Weights of a small transformer language model: 5 heads of 64, untied embeddings.
Each number is 200 + 20 x the weight over its row's rms, rounded and kept within 0 to 999. Layers, rows and columns count from 0. The size before them is the row's rms in percent of the matrix's.

# layer 13 MLP up, 576x224, rms 0.162, rows 433-461, columns 112-223
102,221,191,216,200,194,238,219,199,223,207,192,167,195,191,184,193,181,228,197,206,215,207,198,206,189,218,200,203,188,148,168,177,204,198,191,171,211,214,190,214,198,186,194,232,196,207,218,188,175,194,186,179,177,183,159,165,197,174,178,195,198,169,185,248,196,198,214,202,177,210,197,187,237,200,191,197,171,206,207,245,195,197,174,224,190,214,201,174,181,185,216,179,167,203,186,180,202,162,202,207,205,198,179,195,222,202,227,239,224,198,189,184
099,206,166,224,185,191,187,222,182,223,181,199,172,207,192,227,195,216,235,244,218,190,192,200,197,185,173,209,184,226,210,195,203,235,192,226,191,209,241,185,190,193,208,204,204,186,227,190,212,221,185,168,178,176,220,192,210,154,199,202,207,167,213,204,229,210,211,213,173,222,179,220,232,214,175,214,179,236,197,193,220,182,241,191,196,226,201,211,213,197,170,186,202,192,199,207,197,180,191,216,184,173,189,199,195,207,170,183,221,219,209,218,198
101,195,222,196,182,182,202,179,195,197,219,196,190,210,236,217,197,229,201,227,200,230,207,197,199,191,187,194,241,232,200,184,220,199,211,201,205,180,189,221,188,212,180,250,214,209,199,173,226,204,125,185,199,186,192,195,170,181,185,204,193,220,177,268,204,195,206,201,179,217,172,203,214,230,214,182,205,216,225,160,173,171,197,174,195,201,221,194,190,252,169,187,182,203,212,233,193,219,187,188,202,177,183,187,209,172,228,170,201,219,175,220,195
098,202,215,183,229,197,243,213,192,180,199,195,225,200,176,190,174,210,199,202,184,157,190,176,225,203,220,206,195,225,220,186,207,193,197,178,214,187,206,189,182,216,190,235,217,183,170,193,207,207,206,224,220,197,176,237,224,170,192,204,191,214,181,206,187,188,220,208,221,171,222,211,183,176,216,210,208,190,232,230,259,181,175,200,162,188,212,231,171,209,212,196,162,187,171,222,232,179,174,215,194,177,187,222,185,216,200,221,203,199,200,181,215
098,186,192,214,197,231,191,216,212,208,219,212,169,202,204,197,206,185,174,202,199,193,205,173,176,185,153,176,246,213,202,167,168,154,211,217,165,195,197,216,221,162,153,172,178,199,238,235,171,216,194,199,215,208,246,169,203,224,182,215,214,176,213,216,234,190,217,200,233,212,197,184,197,162,207,214,211,204,195,205,199,195,201,205,193,207,195,192,183,201,191,204,232,178,225,208,220,240,189,203,225,214,169,170,152,175,180,203,198,190,198,184,200
104,210,239,185,206,214,239,202,243,214,205,207,186,201,193,223,250,210,199,231,206,177,196,223,216,208,210,203,194,195,187,214,210,177,178,194,232,208,184,221,183,193,175,193,202,204,213,206,240,192,214,192,223,214,208,213,179,212,236,183,196,217,226,187,217,205,194,172,203,210,203,233,201,217,202,189,215,212,215,209,183,202,183,150,187,186,192,216,216,182,209,207,196,177,180,235,186,249,181,164,197,205,198,185,195,165,209,196,213,176,210,203,216
098,168,251,213,222,211,194,174,227,208,190,183,202,170,207,209,211,221,170,205,188,206,153,196,200,199,211,216,202,179,211,220,206,163,182,215,233,199,176,190,231,193,247,171,202,169,216,205,220,237,217,203,195,183,178,220,201,193,209,223,200,209,177,222,177,193,205,198,215,208,176,182,179,159,193,194,244,159,203,237,220,194,178,220,213,200,184,178,176,182,196,172,208,186,197,216,184,230,226,188,212,213,208,183,183,193,174,167,219,176,206,188,179
097,188,187,184,226,200,229,215,223,192,186,198,166,235,188,198,196,187,209,252,175,200,190,186,191,205,207,202,199,188,235,222,235,197,216,196,203,174,203,176,183,198,161,239,202,232,209,181,205,183,217,212,183,223,201,203,206,204,226,167,209,181,193,210,188,198,203,201,198,186,248,195,216,202,202,198,172,185,202,180,190,265,228,228,180,228,178,186,212,226,225,224,217,198,175,200,160,201,177,237,208,180,221,228,233,210,179,192,206,207,197,188,184
100,200,231,203,233,204,192,170,173,188,226,227,207,189,211,180,191,196,176,199,205,196,200,197,196,209,187,179,209,220,215,184,214,213,198,190,197,179,233,190,205,217,198,221,211,238,178,198,184,222,219,186,205,194,150,200,246,190,190,219,193,197,221,216,226,210,196,248,254,185,169,151,201,202,184,177,218,206,182,233,166,196,212,166,164,234,191,176,182,171,174,172,235,232,217,244,183,209,205,205,205,195,195,201,180,182,218,207,180,192,211,213,191
103,233,224,194,191,224,182,196,193,194,223,214,223,177,177,208,184,194,201,185,197,172,189,250,206,200,199,219,191,157,216,223,158,191,180,173,184,234,184,213,154,207,162,206,184,230,197,218,224,226,204,195,194,215,193,205,176,181,192,199,215,209,187,238,234,175,219,177,217,188,212,191,208,200,212,228,219,213,200,232,222,231,180,219,223,213,201,198,145,192,195,206,197,198,202,174,191,206,189,229,201,146,155,179,263,234,216,199,220,201,221,176,206
098,198,205,180,255,210,219,162,206,194,161,195,195,202,245,206,183,189,200,211,193,219,253,180,199,169,173,238,194,192,178,239,213,163,201,202,241,190,223,202,230,223,197,207,212,206,233,237,186,247,184,185,204,205,176,194,198,203,191,214,236,218,204,200,198,195,187,222,159,245,206,206,194,213,200,200,205,191,186,165,184,227,223,177,215,211,198,210,214,210,246,168,176,182,230,207,212,182,204,208,236,214,203,194,219,215,202,189,229,212,202,178,205
104,233,220,212,196,219,188,219,196,184,174,177,218,190,188,201,194,210,193,210,194,204,198,206,212,234,186,218,159,177,186,209,213,207,222,224,179,236,184,170,186,191,253,232,213,198,187,215,192,148,161,185,212,233,187,218,203,185,193,177,184,198,189,189,200,187,186,193,179,191,179,204,180,211,194,231,201,199,239,221,196,209,190,162,227,212,203,214,222,192,220,176,193,186,188,224,215,239,190,209,196,207,206,183,220,202,213,239,241,193,178,176,236
113,166,200,187,206,197,194,197,208,212,207,182,219,220,253,240,193,188,203,211,206,194,213,194,194,237,217,217,231,216,205,188,214,232,182,188,149,211,193,197,164,201,209,203,168,164,169,196,211,243,204,229,182,195,186,204,178,168,215,215,194,207,195,228,227,247,163,201,163,214,198,225,205,211,202,194,205,213,226,185,183,227,207,193,174,193,195,207,223,200,227,203,216,224,201,212,207,184,203,180,197,217,222,214,237,186,208,195,168,212,187,180,200
104,199,163,199,202,202,157,222,213,200,209,219,211,230,187,220,208,180,218,243,198,190,237,211,189,199,190,192,201,224,241,188,201,203,205,206,196,205,202,209,163,211,207,187,222,158,217,169,218,162,203,165,206,166,208,211,210,194,213,149,243,199,227,181,168,165,225,159,161,208,198,209,190,197,166,191,217,203,198,211,187,195,213,215,179,235,182,211,194,203,200,224,254,187,201,210,231,211,213,189,186,227,194,179,190,204,187,212,225,175,188,207,212
101,254,200,175,217,198,187,206,179,203,169,222,214,208,160,207,217,175,240,218,226,200,201,184,210,200,195,206,186,207,205,192,188,184,204,192,198,203,188,194,200,260,198,187,188,183,211,184,210,216,203,169,195,185,196,201,212,174,212,173,229,194,194,240,197,232,210,201,196,182,197,210,245,237,152,173,193,204,211,203,168,178,186,179,177,209,215,217,172,212,193,214,193,194,223,201,210,168,193,242,207,188,219,192,176,213,190,203,172,194,189,189,199
097,194,207,170,238,185,210,220,198,197,183,214,197,202,208,171,223,166,164,202,177,150,164,196,190,192,194,207,229,232,200,184,219,238,230,183,218,163,180,170,221,195,205,187,193,203,213,170,201,182,216,221,192,202,206,225,213,186,183,217,205,205,198,213,182,190,192,183,225,195,225,179,208,173,203,237,211,215,177,202,216,162,212,204,211,182,219,228,191,203,195,226,203,223,185,176,211,212,170,204,225,199,168,175,214,197,182,193,180,205,221,221,200
101,190,194,225,184,181,204,231,208,176,202,215,182,184,209,220,176,206,193,215,179,172,192,187,218,210,170,208,205,192,175,207,210,197,224,243,238,230,194,180,184,178,203,177,189,201,191,213,196,176,181,208,168,208,189,233,236,206,189,201,184,207,195,223,202,222,208,196,197,182,202,227,171,180,187,235,209,155,227,199,204,205,210,223,189,188,193,196,195,189,185,209,234,234,192,215,199,229,189,197,135,192,187,159,214,207,217,185,203,166,209,176,188
098,193,206,136,244,210,176,180,223,223,250,227,217,231,218,208,196,191,221,213,197,178,223,203,210,195,179,207,208,201,213,220,240,144,203,200,183,210,190,241,238,201,185,169,181,184,180,224,222,237,187,230,152,189,212,218,216,185,182,196,141,227,210,161,186,191,211,193,180,219,195,199,187,234,212,214,193,240,201,183,200,209,199,216,209,230,210,198,199,240,218,203,212,207,204,194,185,210,190,210,237,176,188,203,217,173,187,208,188,205,199,194,189
102,189,227,232,189,202,169,223,225,189,165,209,242,206,240,219,209,212,234,202,218,201,225,177,190,209,196,235,175,187,184,206,199,222,210,219,194,207,206,168,209,194,205,214,186,193,202,185,202,187,194,235,215,180,196,193,231,163,213,195,204,207,176,201,159,228,203,188,172,204,197,231,195,164,202,185,227,187,183,182,179,197,210,169,178,176,210,178,198,190,167,217,192,176,203,211,175,245,208,209,197,234,210,185,222,157,213,187,213,224,187,182,167
101,215,180,197,197,184,216,225,217,238,141,197,200,187,220,190,210,213,197,246,215,188,186,216,197,203,203,193,216,173,189,208,202,217,178,194,199,180,206,183,235,196,216,209,207,185,195,178,188,194,195,200,167,247,211,175,219,224,208,182,225,216,147,219,173,177,230,173,208,169,203,187,210,193,188,211,193,191,250,221,189,228,242,228,200,210,210,189,201,242,161,207,227,213,176,185,188,239,165,185,190,187,221,202,187,190,213,214,179,234,201,205,194
103,189,169,176,201,250,228,215,178,210,180,208,157,223,221,201,188,189,211,243,213,207,175,171,209,185,227,203,218,218,172,198,202,242,186,167,178,206,226,192,190,192,181,233,199,205,180,178,200,206,218,182,190,205,204,193,218,216,202,198,192,176,206,179,201,189,187,211,202,208,183,220,214,208,202,214,199,204,183,189,193,199,220,190,182,220,188,181,195,209,238,178,214,198,162,196,200,210,203,190,175,205,208,196,220,236,185,215,182,196,182,243,221
104,223,207,199,182,218,203,239,192,215,200,197,196,152,180,217,198,196,209,204,201,169,199,214,182,189,175,181,209,206,228,194,179,191,219,178,211,175,210,189,174,181,190,199,210,196,222,193,165,200,185,206,199,199,230,214,212,200,211,210,179,201,218,220,169,198,198,210,208,206,203,218,198,176,178,237,198,202,175,166,282,191,173,174,210,161,192,199,205,185,211,185,199,191,162,194,186,203,209,225,208,243,198,172,221,198,240,202,225,223,196,184,199
098,189,198,188,166,182,226,199,185,219,179,196,158,175,173,224,208,219,211,166,204,212,205,204,194,164,187,198,210,205,212,194,175,237,206,206,189,226,195,224,160,211,204,174,202,159,206,185,182,192,222,212,182,196,188,200,226,201,203,212,235,211,164,206,165,194,184,188,192,186,204,189,204,220,199,204,177,199,183,203,167,207,185,186,176,229,211,165,154,201,220,222,223,193,190,189,205,193,173,222,218,210,199,203,201,251,204,224,192,187,215,191,213
098,221,203,193,186,212,204,215,212,188,215,192,204,190,195,231,209,207,203,231,203,219,220,197,178,202,179,160,237,199,190,207,207,194,154,207,213,211,212,193,196,181,171,231,208,213,160,182,213,203,190,243,218,212,195,156,186,218,185,176,218,227,205,196,193,201,197,258,194,206,219,173,221,199,216,223,193,226,202,189,186,183,179,188,220,176,216,193,217,196,162,195,191,197,191,202,215,193,204,186,202,219,180,269,170,195,185,164,197,178,223,206,211
097,210,208,198,227,196,227,201,210,171,180,191,221,213,198,181,214,185,209,189,194,222,171,157,199,238,182,220,216,202,220,214,191,231,229,222,190,207,249,207,168,186,225,184,190,212,235,191,192,231,216,170,214,215,200,203,198,209,224,248,227,211,182,192,218,199,216,176,211,208,206,190,180,201,177,180,222,221,213,205,192,197,183,183,166,200,186,183,179,214,214,225,184,186,207,188,195,197,180,194,183,214,190,187,231,190,199,167,210,191,204,241,189
103,228,170,167,209,186,219,173,208,173,203,220,178,210,204,193,192,195,197,211,214,183,205,195,184,226,184,204,178,205,213,177,214,222,219,169,224,221,194,192,248,174,180,225,185,189,186,217,196,154,184,185,196,212,208,196,214,185,218,213,219,229,199,203,194,197,171,214,170,175,167,185,203,203,170,171,195,235,183,206,178,241,185,217,201,235,200,191,210,183,205,212,232,243,183,218,181,190,216,253,210,150,216,193,209,218,211,172,197,198,191,182,173
103,226,225,203,184,218,201,204,237,211,216,205,223,193,245,183,191,145,236,187,235,172,203,232,166,187,245,194,179,161,157,180,224,191,183,204,232,176,213,169,189,209,194,192,190,202,205,186,228,203,216,183,193,209,191,175,163,194,202,215,184,190,190,235,154,177,210,218,231,172,187,196,227,210,195,221,183,202,201,182,216,238,204,191,139,223,185,222,193,172,235,213,170,209,181,182,183,202,179,199,181,186,197,208,188,232,185,183,190,224,224,198,192
101,231,197,187,173,193,205,157,214,179,219,183,172,226,192,229,197,183,185,192,186,202,199,202,213,221,163,199,205,214,195,192,197,197,189,186,219,215,183,214,207,180,162,212,183,218,216,212,209,230,193,214,252,181,237,230,231,185,188,173,195,199,169,177,197,186,177,209,209,181,203,178,211,212,198,200,215,225,200,204,155,219,239,180,177,176,221,177,227,208,161,238,248,220,207,149,213,230,201,203,196,223,208,171,223,180,190,196,181,188,230,174,194
095,183,203,178,163,193,204,198,190,211,216,207,211,195,163,197,202,182,178,212,195,194,174,160,230,232,158,194,214,185,217,188,168,201,188,192,191,193,195,235,205,190,184,231,202,218,195,192,212,201,175,194,225,169,213,241,190,216,208,199,185,202,215,223,178,184,185,154,204,172,224,197,211,193,206,183,211,180,196,218,181,214,215,197,167,176,219,194,250,200,184,194,213,204,187,211,185,201,223,203,199,221,180,183,221,189,205,216,208,200,180,225,214